Weights of a small GPT-style language model, trained from scratch on English Wikipedia: width 96, 5986 steps.
Each number is 50 + 10 x the weight over its row's rms, rounded and kept within 0 to 99. Layers, rows and columns count from 0. The size before them is the row's rms in percent of the matrix's.

# layer 3 attention value, 96x96, rms 0.369, rows 53-63, columns 0-95
106:51 64 56 37 72 65 48 58 43 55 63 49 58 58 57 51 50 57 57 52 62 42 62 67 53 49 41 66 71 55 55 53 57 47 49 47 52 34 59 47 57 65 55 47 50 61 50 62 72 53 56 38 45 33 41 50 56 70 54 65 52 60 43 59 46 47 44 49 50 42 66 39 44 74 41 61 51 51 76 61 63 50 51 32 62 36 45 51 49 40 57 54 62 45 64 53
115:37 54 65 50 43 75 55 44 56 39 66 46 29 40 49 69 60 60 36 52 65 54 57 45 35 60 41 51 46 51 46 67 49 54 54 43 40 41 55 43 47 57 60 57 43 65 31 57 37 43 40 32 42 63 38 39 63 63 32 37 51 52 39 53 49 52 65 60 51 59 33 49 52 55 36 42 46 61 40 41 54 57 60 56 49 54 48 51 39 52 55 46 33 49 35 37
108:53 43 44 42 36 61 65 56 59 38 49 60 52 44 46 19 41 53 46 47 43 58 45 30 54 56 63 56 29 53 52 64 36 43 54 56 56 47 61 49 47 40 50 50 45 46 52 36 63 51 21 32 63 52 38 64 62 51 48 51 54 61 49 49 61 48 61 35 59 38 52 46 69 51 40 65 59 59 55 53 23 56 50 43 55 52 44 48 58 57 58 53 37 43 52 55
105:33 58 50 50 58 42 27 54 69 47 44 63 64 38 48 51 55 60 68 54 67 56 47 30 45 31 63 46 47 49 43 55 60 63 36 51 56 68 62 52 44 32 51 53 50 38 56 52 45 34 41 68 46 56 64 57 50 47 47 48 43 50 61 56 39 54 53 47 75 53 63 41 45 52 60 40 62 51 32 53 43 32 66 61 56 51 56 56 61 56 48 44 49 53 39 63
116:48 53 51 61 40 54 55 47 39 40 52 42 55 62 43 70 25 48 60 15 45 44 51 51 34 53 57 51 53 57 44 62 48 56 68 58 44 66 49 42 43 51 45 62 51 30 54 60 30 44 24 28 51 63 62 54 44 45 59 63 46 43 33 50 43 41 50 71 50 55 54 41 54 45 44 48 40 41 55 50 61 45 67 51 51 62 51 56 46 48 46 53 42 53 57 47
113:56 28 52 50 50 61 48 56 61 53 65 59 70 46 66 48 43 65 46 55 58 55 67 53 60 48 39 46 49 50 54 48 44 65 43 40 34 41 36 37 47 50 56 47 43 61 65 56 55 36 61 64 52 46 56 26 51 39 47 40 50 28 63 40 39 64 57 40 50 43 35 41 51 43 47 45 46 60 45 57 31 59 57 53 33 75 65 44 51 47 44 42 48 50 65 53
116:39 60 55 65 43 38 46 54 67 57 60 47 44 57 47 75 62 33 67 19 51 55 56 66 48 52 61 65 44 43 48 48 51 60 58 51 51 45 46 45 46 49 54 47 41 52 48 47 46 70 60 38 67 46 42 43 71 46 42 35 54 40 45 59 78 46 56 49 45 61 55 37 44 39 52 44 46 43 59 40 42 57 44 54 61 34 63 45 37 44 58 53 51 52 61 43
111:61 59 52 37 63 30 35 67 41 45 51 39 61 37 43 67 42 42 48 45 44 42 62 47 29 59 35 57 71 51 54 49 40 40 51 59 59 51 51 49 35 58 40 49 51 59 62 50 65 41 52 53 36 59 63 42 50 62 46 51 69 52 56 27 62 39 47 38 51 59 50 53 23 49 50 49 57 54 55 55 51 60 45 52 49 54 53 57 50 64 70 53 59 42 34 61
114:44 62 44 47 31 48 45 57 65 43 50 51 37 46 64 40 54 45 62 52 68 46 28 51 53 46 45 45 38 56 53 47 58 46 50 77 51 47 50 39 44 52 53 48 53 30 57 36 46 47 73 48 56 30 47 57 73 52 64 50 48 47 41 42 53 54 63 32 35 57 48 49 38 60 58 42 47 50 46 52 65 68 66 45 53 67 75 54 42 48 44 59 51 54 51 41
106:48 53 44 36 52 41 50 27 45 43 49 38 40 26 77 67 53 63 59 59 56 56 58 51 66 44 63 59 30 41 63 47 56 48 40 69 40 52 45 59 56 47 51 51 44 42 64 60 55 50 48 45 42 55 47 45 48 42 43 45 41 54 68 80 50 67 50 54 58 41 38 46 61 65 32 61 53 43 38 48 55 44 51 43 47 53 43 70 51 37 47 51 52 50 55 45
113:58 52 66 57 59 48 51 59 52 46 56 79 52 36 63 65 47 45 42 45 39 50 37 40 58 57 58 43 43 26 42 36 42 39 38 79 53 67 50 55 57 65 39 52 68 46 31 44 54 54 58 63 53 50 51 54 52 29 46 57 52 48 61 61 55 58 62 44 39 53 40 57 51 55 65 41 50 50 36 57 45 62 55 60 55 49 53 66 31 52 54 59 47 57 52 59
# layer 3 attention output (transposed), 96x96, rms 0.343, rows 53-63, columns 0-95
105:66 35 57 55 44 61 44 50 48 46 63 54 47 57 62 45 42 65 59 55 39 58 43 35 55 45 51 39 58 48 57 61 58 45 33 44 45 22 60 41 46 49 43 46 44 63 40 75 50 60 58 55 56 39 55 54 51 45 69 49 48 59 45 55 57 46 36 35 45 53 68 50 53 57 49 55 63 62 53 63 35 45 68 32 71 46 42 41 58 52 73 50 46 52 54 34
097:57 50 49 53 42 57 54 51 54 47 60 63 64 46 66 47 71 35 51 41 47 68 29 65 42 50 48 60 52 60 43 57 42 51 63 47 56 43 42 47 53 58 52 61 54 46 46 46 69 45 57 60 43 45 50 48 57 34 47 68 60 58 63 43 52 50 67 51 58 48 72 37 65 43 47 67 60 34 47 50 59 37 64 63 47 47 58 52 54 46 67 56 42 62 24 32
108:57 47 58 43 44 33 62 40 57 37 61 50 54 21 35 52 45 45 58 44 42 61 46 35 50 52 57 59 38 38 52 54 54 40 65 45 48 64 68 59 36 43 58 44 52 44 49 60 38 62 39 45 51 28 40 52 49 54 62 53 61 62 63 40 38 41 60 51 72 51 60 48 42 55 52 51 47 48 54 58 56 46 34 70 59 35 65 38 55 59 41 49 39 61 33 49
107:37 51 45 38 54 57 31 51 55 36 35 43 38 50 36 64 67 48 27 48 57 61 63 42 50 54 55 42 38 44 48 47 36 52 44 41 50 71 48 23 47 45 63 54 60 57 47 44 61 53 70 31 43 44 66 50 44 57 44 60 42 58 43 46 62 37 55 57 48 38 45 57 52 50 66 63 42 31 54 58 57 53 45 38 39 45 48 59 49 47 38 56 62 64 42 40
114:75 51 51 59 32 50 66 39 74 59 36 41 51 61 39 53 51 42 53 29 39 55 57 53 49 47 41 59 52 57 43 52 47 47 52 39 44 44 51 40 52 55 50 48 31 47 71 52 43 33 49 54 51 47 53 51 47 38 40 48 44 60 54 56 63 35 36 53 56 59 53 58 60 62 45 67 37 28 42 24 46 56 47 72 50 49 56 54 43 38 34 55 53 41 45 38
103:20 62 53 50 65 69 61 60 54 56 48 60 59 35 48 54 45 45 44 63 39 36 52 54 37 54 50 41 40 45 54 46 50 57 46 57 50 63 48 38 56 80 34 54 62 60 33 46 48 61 59 45 40 51 50 42 53 50 75 60 44 52 50 45 61 61 65 30 58 61 65 48 50 62 49 54 49 38 46 42 60 43 52 69 56 53 38 62 54 53 41 43 44 58 42 57
108:54 56 36 61 49 51 55 44 31 78 60 61 43 50 59 62 68 40 45 38 51 74 51 49 49 62 51 55 44 57 69 53 53 32 45 42 53 49 43 61 66 50 53 51 55 55 40 60 52 46 50 52 53 54 22 49 48 58 32 47 64 53 50 50 55 40 46 40 55 61 39 53 41 56 51 45 54 50 40 47 44 54 75 41 54 49 52 61 53 70 31 38 66 53 67 48
105:47 45 43 31 66 43 61 53 48 50 51 37 56 60 59 61 27 41 30 62 78 68 43 33 59 39 51 40 54 51 39 61 40 51 46 43 60 48 44 46 43 51 43 67 46 52 58 53 35 46 47 42 48 50 56 32 52 52 35 51 39 54 48 51 69 59 45 37 31 57 68 54 50 59 64 56 48 63 42 51 55 58 52 51 40 46 51 43 47 55 66 43 67 44 61 34
108:42 48 29 55 62 66 33 53 58 36 45 31 61 56 64 51 30 55 55 40 46 51 47 58 46 55 58 53 33 45 41 47 78 37 41 28 61 54 27 59 63 55 47 52 58 35 49 59 40 40 61 42 41 70 31 67 53 43 54 45 57 49 57 45 37 46 51 56 48 54 51 51 52 60 58 51 48 46 55 59 40 41 48 66 51 56 53 45 51 62 44 51 67 52 56 54
107:29 57 50 41 59 50 44 42 48 47 52 65 50 47 32 59 80 60 49 61 49 59 52 61 35 51 58 43 49 34 45 41 54 31 50 57 63 56 54 56 47 49 44 30 55 67 51 43 52 41 57 48 51 39 50 56 35 47 52 48 47 60 46 54 39 38 32 47 59 35 35 44 60 56 46 67 54 49 44 43 35 51 51 50 55 65 48 48 59 34 71 69 32 45 43 62
112:53 48 55 54 50 70 64 49 54 49 37 56 66 38 40 50 47 59 23 56 60 50 65 61 40 59 57 45 53 41 39 42 68 38 58 61 51 63 61 54 46 31 68 58 50 37 35 50 35 29 61 25 42 61 35 49 42 53 49 49 53 29 47 47 51 53 25 48 45 44 40 39 53 47 47 48 52 49 52 52 62 30 49 55 48 44 44 47 45 55 63 48 51 44 46 54
# layer 3 attention query, 96x96, rms 0.386, rows 64-89, columns 0-95
130:44 60 52 42 40 33 55 35 26 25 46 63 45 60 44 47 27 46 56 40 57 44 53 53 46 37 41 68 47 49 57 66 41 31 62 39 52 45 52 56 42 50 40 24 62 56 55 53 45 39 56 59 29 49 50 32 45 38 51 40 53 38 55 36 43 46 64 35 38 39 58 39 50 49 50 36 55 61 49 57 46 30 59 42 50 48 47 50 52 46 48 52 48 58 52 53
107:53 38 50 39 52 47 47 38 49 44 56 77 60 50 47 38 42 59 52 41 41 41 49 50 52 66 33 54 59 42 59 51 41 39 40 59 49 40 73 54 58 31 45 36 52 47 62 59 52 39 55 37 43 62 64 45 50 60 68 33 47 27 46 51 46 43 66 47 46 31 49 50 54 45 48 39 43 54 40 68 39 40 42 41 58 38 56 62 62 48 47 70 36 60 44 42
078:39 61 49 42 45 74 41 31 44 37 50 40 36 61 47 55 49 49 66 57 51 36 52 53 39 39 47 54 54 53 53 42 65 66 61 40 50 54 44 50 50 57 33 62 43 40 40 45 47 46 51 51 62 58 61 29 56 39 43 51 41 40 72 36 27 51 53 48 39 32 50 24 62 31 58 38 60 35 56 54 53 52 59 35 53 54 44 48 47 52 41 42 49 49 55 45
088:47 32 41 50 45 50 52 52 69 57 55 58 58 38 54 50 68 44 61 65 37 31 61 44 43 45 47 49 51 58 52 81 45 37 64 65 54 47 48 74 47 59 56 51 49 50 30 61 60 61 65 70 57 62 57 61 57 50 49 39 62 64 49 58 47 50 47 44 45 47 57 42 41 53 49 29 51 66 40 49 51 36 50 33 57 44 50 46 45 57 49 55 67 67 48 48
095:46 53 41 46 41 41 52 56 46 44 47 60 53 37 64 50 43 69 56 38 56 50 67 54 56 38 44 50 57 51 30 56 41 49 42 40 53 69 63 44 37 46 46 59 40 47 57 63 35 29 56 45 64 50 34 25 70 36 50 44 54 41 48 47 64 32 53 43 30 42 51 42 46 41 62 29 44 67 44 62 45 45 54 46 67 52 40 43 54 44 47 50 40 50 36 49
097:67 46 64 44 56 64 36 59 63 54 60 53 45 33 54 32 34 65 47 46 52 49 49 34 56 50 39 74 55 52 43 47 54 59 35 41 51 59 55 54 58 56 54 39 52 49 52 68 51 51 50 32 48 53 41 41 67 41 73 60 25 44 57 82 49 54 65 50 54 56 44 44 59 42 54 38 55 47 44 33 36 40 56 51 62 53 49 51 53 51 47 54 42 56 56 54
098:41 38 68 52 57 52 48 49 45 27 37 45 69 62 65 49 64 52 40 58 70 52 45 34 48 45 38 50 59 62 54 58 39 61 34 61 46 62 42 47 54 25 35 44 54 50 43 47 27 38 45 60 49 46 64 52 34 57 64 35 68 62 53 55 46 42 47 39 62 43 51 44 39 49 50 52 48 49 41 50 35 46 47 55 51 54 38 51 39 55 52 35 59 64 41 58
094:44 33 60 36 45 44 40 58 64 41 60 68 60 54 42 66 44 60 49 46 51 43 66 51 41 57 66 50 47 41 43 51 44 50 65 40 58 51 58 65 39 50 58 62 53 46 55 49 49 36 35 38 56 44 35 70 49 44 67 52 64 51 36 51 49 43 57 42 50 47 55 34 42 69 47 54 38 54 60 47 64 57 61 50 71 43 38 62 69 32 60 35 58 48 38 51
112:49 50 60 67 56 62 47 54 72 47 60 25 61 28 73 41 58 47 58 53 47 48 42 43 52 63 48 34 56 54 44 38 59 52 53 41 45 40 50 58 46 67 49 63 62 65 56 39 50 55 54 35 67 47 62 42 37 67 43 45 61 52 44 57 60 59 38 36 54 61 49 58 40 38 39 59 64 49 56 39 40 53 57 42 47 46 59 44 40 50 51 24 55 46 54 39
103:36 41 51 51 65 54 64 63 43 51 49 48 43 38 45 68 67 50 41 47 44 51 50 54 56 52 54 42 48 57 44 54 78 63 66 54 61 55 37 53 56 49 58 80 49 61 29 54 48 61 44 60 53 62 42 53 49 46 54 58 48 56 36 39 48 63 42 43 57 58 43 35 57 46 49 49 42 43 51 53 53 58 37 42 50 62 60 38 44 49 61 45 54 87 41 64
104:56 43 37 72 70 45 45 53 74 53 49 47 56 52 51 51 47 30 38 46 50 47 39 47 54 41 42 67 40 47 50 60 43 46 67 69 49 45 52 34 57 57 55 46 35 75 42 44 50 64 42 49 55 49 56 44 60 62 59 72 52 48 57 54 54 48 50 41 48 49 56 45 29 47 49 55 64 53 54 67 38 44 35 69 44 52 56 46 64 37 54 52 35 33 37 43
095:61 34 57 40 33 54 62 48 56 54 57 54 49 48 62 55 30 48 60 48 44 35 47 56 51 41 63 40 21 65 52 51 61 39 59 66 61 48 62 58 52 62 42 46 53 55 48 61 49 44 65 55 41 45 33 40 45 49 64 47 41 63 46 58 61 46 42 46 49 36 53 69 46 39 40 44 75 52 57 33 42 41 55 44 53 55 55 44 48 69 39 49 53 38 70 54
102:33 43 55 40 50 35 54 38 59 56 35 67 58 53 68 56 37 45 77 67 45 53 52 55 32 49 51 48 54 52 53 44 57 66 46 59 59 47 59 44 40 55 60 49 42 58 38 46 55 51 75 50 76 55 61 62 41 65 59 52 47 40 55 49 51 47 51 46 50 60 39 46 42 46 53 71 53 52 43 58 51 62 54 49 39 71 32 50 55 64 39 57 40 65 44 48
094:58 37 47 59 43 40 47 28 39 47 47 38 38 36 48 49 41 48 66 36 45 56 40 54 57 37 52 52 55 63 54 55 61 58 55 41 58 47 46 54 51 56 57 26 51 56 52 52 65 45 53 45 57 68 42 66 62 56 35 54 54 40 62 56 33 58 68 57 56 63 36 28 50 44 36 46 36 41 54 47 50 61 53 50 43 44 36 54 34 60 48 57 68 54 62 75
092:35 46 67 56 50 56 47 41 58 45 50 64 45 51 59 51 58 49 57 69 53 47 39 53 39 56 41 61 41 34 62 58 45 40 42 39 58 33 34 61 40 59 43 60 44 68 63 56 53 58 55 55 70 47 39 67 59 44 36 51 45 65 55 49 47 36 50 50 54 55 56 71 40 66 41 44 64 37 41 47 52 69 35 46 48 51 54 59 34 28 49 60 64 44 46 42
095:65 54 55 48 67 52 50 56 45 60 37 53 53 37 56 57 46 49 60 65 36 49 48 48 46 64 49 47 53 75 55 71 49 44 49 53 40 50 56 62 41 52 52 28 43 49 39 50 44 63 47 37 57 60 36 56 24 55 55 65 50 47 52 33 40 72 43 29 46 36 42 48 65 48 57 56 52 51 66 43 57 45 52 46 42 51 57 60 36 33 42 36 55 46 34 62
084:41 41 59 55 71 41 46 65 62 62 63 50 59 48 65 71 34 59 39 45 43 63 28 56 59 47 52 57 36 47 51 44 37 70 51 50 41 55 46 44 54 38 61 41 37 50 40 54 36 50 45 60 29 40 44 47 43 50 57 42 45 51 48 50 53 66 44 52 53 29 56 63 36 57 61 48 34 48 48 50 46 45 55 32 51 50 62 59 59 36 48 39 28 55 55 59
092:55 47 28 68 38 52 53 47 50 68 28 62 56 64 48 48 27 50 61 43 39 31 64 64 35 46 47 61 42 67 45 65 40 46 63 39 39 45 58 57 62 33 48 33 49 46 42 58 34 51 54 59 55 51 53 42 50 45 30 43 43 50 55 52 50 44 57 50 35 49 60 47 49 52 58 36 58 66 39 69 61 38 47 50 45 46 57 49 56 41 37 41 49 48 47 48
102:48 42 55 41 54 58 53 56 58 37 65 48 76 33 56 55 57 46 52 49 50 43 58 45 67 64 45 55 53 64 40 57 57 65 51 57 55 56 51 66 45 42 60 60 30 42 38 57 48 46 55 55 42 55 69 47 63 48 44 44 43 41 32 55 49 58 25 45 56 46 54 72 60 56 53 65 31 42 48 41 65 58 43 74 44 54 55 51 51 38 43 67 38 55 41 45
095:47 61 55 53 62 71 52 42 36 39 36 42 69 39 36 31 35 38 47 40 46 43 55 48 34 47 35 59 44 50 51 45 42 47 55 53 57 53 56 54 61 39 62 48 54 38 31 58 48 48 60 46 56 27 65 55 65 54 35 57 49 58 49 56 46 45 40 38 49 31 47 40 48 35 49 46 64 47 41 59 37 37 47 37 46 64 61 55 56 48 37 32 41 65 51 62
103:44 73 52 49 53 47 50 25 50 41 46 58 40 51 54 46 54 52 40 41 43 44 39 45 49 56 39 76 46 42 42 55 54 47 56 41 46 44 53 69 58 52 23 29 51 44 51 42 52 43 41 58 39 61 43 42 44 37 60 33 51 40 51 46 44 44 83 57 38 51 42 34 68 42 55 56 48 67 54 39 50 54 63 44 53 51 51 45 39 49 54 38 49 34 39 45
095:42 32 51 48 35 72 65 49 37 61 37 56 56 34 54 49 48 54 59 53 63 46 46 42 43 38 50 56 34 34 51 32 50 60 64 47 56 40 33 36 49 51 62 45 56 50 36 54 37 45 41 33 54 49 60 64 39 60 40 38 35 47 59 49 35 59 59 40 48 32 63 44 52 41 46 49 54 46 66 56 71 70 43 39 41 42 38 50 58 44 48 48 49 67 49 56
102:41 49 30 57 48 56 36 45 49 63 35 70 63 51 41 55 53 46 57 54 52 56 55 35 45 63 50 66 49 62 39 47 69 48 50 45 63 61 50 51 48 48 53 35 52 41 52 43 56 50 59 60 56 43 56 37 47 52 33 63 42 51 25 55 52 52 33 50 44 43 65 48 67 46 53 44 51 60 37 58 58 25 60 41 41 55 37 45 52 56 57 22 67 51 36 53
104:47 50 37 69 54 42 60 47 31 48 39 60 46 53 45 41 51 34 61 35 42 37 45 68 36 44 36 68 56 40 67 61 57 33 54 58 39 42 48 48 54 57 42 39 50 60 51 49 62 56 49 71 40 64 43 44 63 48 30 41 42 50 67 39 50 53 45 29 36 53 40 41 41 46 46 62 55 65 43 43 62 36 55 32 46 55 51 44 48 61 47 45 48 55 40 51
114:37 51 67 51 54 56 57 30 31 46 44 61 46 32 28 56 30 60 42 44 32 40 45 56 30 41 38 50 46 46 42 49 39 59 36 47 48 50 42 53 60 35 60 38 41 52 52 44 51 61 55 47 46 49 62 53 42 49 45 44 57 47 45 46 39 40 49 57 48 22 53 37 70 57 59 51 69 35 57 54 39 60 47 54 30 59 38 43 48 58 60 63 48 39 45 49
112:54 46 47 46 65 58 60 48 62 54 42 49 63 48 60 56 63 78 56 79 59 46 49 39 56 47 51 63 46 62 51 57 52 53 51 66 58 39 45 39 58 41 49 51 32 54 40 37 54 56 44 69 70 49 49 60 40 45 49 52 53 47 38 76 53 65 65 43 64 47 34 51 57 48 57 50 51 58 46 54 56 54 57 40 57 41 42 31 28 51 41 67 52 56 48 43
# layer 3 attention key, 96x96, rms 0.406, rows 64-88, columns 0-95
092:59 63 43 41 44 40 55 51 52 38 52 36 56 61 48 44 61 51 48 59 48 50 62 61 37 57 59 37 40 58 48 45 43 53 33 51 44 42 26 44 59 59 32 77 41 44 57 53 55 65 36 57 53 52 43 45 57 59 54 58 73 32 57 50 44 51 54 64 49 70 45 49 52 44 48 49 66 31 60 37 54 49 64 53 54 55 59 55 58 74 58 46 64 49 60 37
096:49 31 65 61 57 40 43 44 30 38 44 38 40 60 45 37 62 59 36 62 57 34 39 63 55 60 79 49 64 41 44 45 50 35 33 55 41 45 52 37 73 58 47 67 38 48 58 42 37 52 37 58 55 51 51 60 44 58 43 46 52 48 64 49 61 53 34 42 55 51 42 60 40 62 49 70 47 55 49 48 50 55 42 53 64 54 58 57 47 62 54 41 54 38 57 41
091:45 38 51 52 53 34 43 64 58 55 44 29 42 60 44 47 42 50 64 43 47 50 47 51 34 29 49 36 47 57 57 36 45 41 40 32 33 48 42 46 53 62 40 60 53 31 34 37 45 57 35 45 42 30 48 41 44 54 66 64 42 43 54 60 59 41 35 66 45 42 35 48 45 62 56 57 71 50 45 66 39 48 63 54 62 44 46 53 61 50 62 44 50 39 55 59
098:73 63 41 39 62 40 45 46 46 50 53 45 46 66 57 71 64 38 26 51 67 58 53 45 58 53 43 61 52 52 49 37 50 44 50 57 50 58 31 58 50 51 45 69 46 38 45 37 43 61 34 49 61 56 43 51 42 37 58 52 61 52 77 50 46 53 49 56 43 61 47 35 53 35 49 58 64 51 58 46 44 57 63 41 58 44 39 50 53 70 58 45 71 33 47 53
099:51 43 45 42 39 44 53 52 56 49 37 51 53 45 39 61 56 51 45 48 59 38 42 67 40 47 60 38 57 63 73 50 42 71 65 57 52 45 34 51 64 57 57 40 38 48 44 53 70 63 47 59 57 45 52 42 45 73 21 47 58 43 52 47 40 46 42 49 61 60 53 59 55 55 45 48 68 39 53 45 67 62 56 57 56 47 54 80 40 41 57 53 49 41 56 61
095:43 50 52 41 49 35 52 53 48 49 43 33 60 67 51 42 42 57 48 37 53 39 54 67 41 40 71 54 62 35 36 43 52 41 39 45 45 45 56 51 52 53 29 52 26 40 51 51 57 59 48 67 72 64 63 53 62 72 53 47 30 60 50 52 56 41 36 54 39 59 50 49 40 45 65 54 40 58 39 53 50 52 65 61 30 56 37 42 46 63 45 42 48 56 41 55
103:62 42 56 41 60 45 57 43 46 58 36 63 46 60 46 42 53 36 42 43 29 59 48 49 49 62 59 72 54 49 47 40 46 46 39 42 39 39 47 61 70 47 35 61 50 54 31 48 28 40 55 25 60 61 60 58 44 52 42 54 56 45 49 52 55 68 48 63 42 47 39 55 43 50 40 40 57 49 50 46 45 44 53 53 57 58 77 43 78 55 65 57 54 44 49 45
114:51 43 37 51 54 41 77 46 36 39 38 53 54 64 41 40 63 49 50 42 55 47 53 43 45 45 50 42 56 45 57 34 48 54 44 47 82 43 34 56 39 62 46 62 52 42 43 53 37 46 34 49 49 45 47 46 62 51 39 34 56 50 50 53 43 42 45 46 44 52 46 48 59 22 36 44 68 67 58 50 42 63 45 66 47 45 47 70 42 59 38 53 38 44 30 54
108:57 65 50 68 49 33 55 49 56 43 46 66 36 76 40 39 63 60 42 61 57 55 59 46 54 42 53 50 40 43 64 34 55 41 27 39 43 63 46 59 50 57 36 40 59 60 48 57 49 71 38 44 45 59 58 42 55 51 38 69 53 34 49 74 46 54 36 45 38 59 48 42 43 39 54 55 48 51 46 42 61 35 57 42 63 49 55 67 49 45 56 49 58 58 51 60
105:40 58 56 22 71 54 31 58 48 52 46 54 57 44 54 57 52 47 58 52 64 43 59 52 30 37 31 60 48 51 49 67 42 60 56 65 56 41 47 52 48 60 37 51 38 62 41 54 56 51 50 49 37 46 49 43 48 57 57 68 62 46 58 47 41 62 69 39 41 33 51 43 54 60 60 55 65 32 34 65 50 43 55 59 49 29 45 40 53 49 70 55 59 47 45 50
104:55 49 51 40 58 54 55 39 53 46 49 49 48 66 40 56 44 46 32 63 52 70 45 42 60 56 52 33 50 48 49 65 48 32 26 77 38 31 46 34 49 51 49 53 43 49 59 57 46 49 46 65 55 49 63 61 51 46 56 63 41 49 46 26 52 47 34 43 64 36 50 52 42 36 42 52 51 34 43 24 56 41 45 43 38 49 43 46 41 43 35 64 57 50 57 52
096:58 58 47 44 56 47 54 39 49 36 51 56 57 60 52 48 46 33 45 52 64 64 59 56 57 48 27 48 46 42 53 63 45 54 47 46 60 55 57 51 49 47 42 54 69 55 65 47 48 61 51 44 50 44 62 49 55 32 40 36 52 75 65 53 53 60 54 36 35 68 49 49 43 61 52 60 46 53 47 45 57 48 61 52 50 47 60 50 24 28 58 23 41 31 65 63
093:67 45 67 63 65 54 35 33 47 45 53 65 49 52 52 49 45 56 67 20 41 53 44 59 59 50 60 57 53 46 51 38 54 43 53 46 50 53 68 53 44 37 46 51 50 54 56 56 35 29 46 54 50 29 70 43 65 43 45 40 60 37 48 50 56 64 42 57 51 37 61 58 51 52 51 49 60 57 44 45 40 50 59 69 49 42 33 66 47 50 74 50 64 50 47 58
093:44 50 48 45 59 28 43 59 45 51 45 47 62 66 48 41 38 54 63 55 56 62 60 44 41 59 40 66 40 48 57 34 55 25 49 42 55 51 43 45 60 45 50 41 44 41 53 49 49 56 52 64 33 27 65 39 54 66 53 23 52 55 52 52 57 34 57 72 41 50 58 37 55 56 56 44 53 38 59 60 43 40 54 54 45 37 39 62 53 71 54 43 39 58 45 55
100:55 39 41 51 49 55 47 57 51 43 48 50 44 52 53 39 53 72 55 50 53 61 61 28 51 68 36 46 56 60 51 45 60 43 47 53 39 47 63 34 40 65 65 40 74 59 39 44 48 43 47 78 41 64 40 41 55 25 51 57 67 64 41 37 49 62 43 60 45 64 70 43 50 45 50 52 51 71 52 50 40 49 62 39 38 52 40 52 52 55 51 55 61 53 56 46
102:60 47 48 29 54 39 62 37 53 38 52 56 48 41 55 47 44 41 34 59 47 34 55 53 55 60 22 62 48 55 41 36 57 37 47 52 53 53 33 56 35 41 55 43 62 49 47 46 46 54 39 52 50 43 53 76 52 73 53 54 39 48 45 46 43 48 53 42 46 55 46 46 47 45 56 46 64 60 31 31 29 49 50 44 76 39 46 53 59 58 69 46 49 59 61 52
094:42 55 35 40 39 27 59 38 39 35 41 52 61 57 51 34 45 39 53 46 38 47 54 64 53 33 43 53 61 34 52 48 40 32 44 35 57 50 36 57 63 51 37 38 53 64 57 53 43 40 58 53 38 46 67 38 56 57 52 30 43 43 59 28 58 49 40 28 62 51 58 50 54 49 46 51 52 43 39 39 49 31 55 53 41 48 58 50 55 48 57 53 39 65 62 35
085:58 64 61 53 49 36 48 43 53 38 61 40 57 60 54 63 41 54 32 49 45 52 61 74 32 39 64 47 59 55 48 43 40 39 42 53 61 43 42 29 49 61 31 54 50 37 55 54 41 52 62 39 38 62 47 55 46 63 45 41 45 59 55 33 47 44 42 24 37 50 53 64 39 41 40 71 42 40 46 49 52 48 52 37 46 39 41 47 54 40 50 47 54 45 26 58
097:65 43 54 67 38 38 56 48 37 59 28 47 55 41 45 50 30 66 57 43 37 54 48 55 45 40 52 50 51 39 42 53 56 30 29 57 56 43 61 56 45 48 51 53 50 59 56 45 58 38 42 59 62 68 32 64 56 64 58 54 40 46 60 37 36 65 53 65 65 37 50 48 55 52 55 53 37 61 26 43 40 44 45 34 54 49 52 46 36 47 63 58 37 52 51 43
082:44 54 57 42 45 47 52 42 60 38 66 46 57 56 61 48 62 42 60 44 40 56 60 32 54 65 62 56 48 48 52 63 47 57 42 58 31 37 60 35 37 73 34 57 46 43 63 64 49 53 46 48 44 52 60 50 49 63 41 50 47 58 42 59 48 65 63 57 35 46 60 52 65 49 43 59 32 42 42 48 63 44 54 46 38 64 38 46 57 62 43 45 68 42 29 73
101:46 47 56 49 42 45 44 46 31 50 35 63 53 38 59 52 71 48 60 52 59 45 61 57 53 61 44 45 49 58 60 36 52 48 34 41 56 64 60 51 49 63 48 49 33 27 32 39 29 73 80 51 49 54 60 44 56 47 51 50 43 57 53 57 37 31 42 54 56 56 45 37 40 39 59 52 49 49 54 52 35 58 34 67 53 51 50 55 50 41 49 41 49 63 38 58
099:45 46 58 54 72 44 45 68 58 41 53 37 64 60 61 45 54 59 50 41 44 37 43 35 42 59 58 62 51 51 59 56 43 46 57 47 56 64 39 59 43 52 33 66 42 56 41 51 49 46 47 40 45 38 63 41 58 52 46 60 65 28 45 58 39 24 72 31 41 59 65 34 47 47 47 55 55 61 54 43 55 49 67 41 46 46 46 51 45 61 38 49 52 53 35 65
094:49 61 58 54 41 38 60 63 46 56 53 70 32 37 54 52 40 39 57 52 51 50 44 35 48 49 58 58 50 45 49 44 49 51 53 46 51 59 51 58 46 29 45 49 31 53 56 67 56 71 42 51 56 72 47 47 63 38 44 58 55 65 42 61 40 33 69 35 40 48 49 50 54 57 47 22 54 38 37 45 36 42 48 41 51 60 40 50 30 50 59 63 60 53 34 43
096:48 44 63 46 66 39 52 40 56 67 47 58 38 70 41 64 45 50 47 48 54 42 53 50 54 41 52 45 44 45 39 44 34 49 38 57 47 46 48 52 50 41 56 52 67 66 51 58 65 66 38 49 72 56 56 58 47 53 63 45 45 52 40 44 35 56 43 55 35 33 67 27 50 45 42 54 69 50 64 55 65 61 55 57 53 23 30 60 52 64 51 54 48 39 45 46
111:46 36 66 56 61 52 53 46 54 65 52 57 64 51 59 34 59 56 41 45 58 47 33 44 46 51 49 72 63 34 52 39 47 28 53 58 35 53 53 65 44 53 45 43 42 28 61 41 63 48 44 64 33 51 54 50 48 69 41 42 44 41 68 36 43 52 44 46 52 50 59 56 55 52 49 51 53 60 55 54 65 39 52 69 47 52 71 58 52 51 53 55 67 34 35 34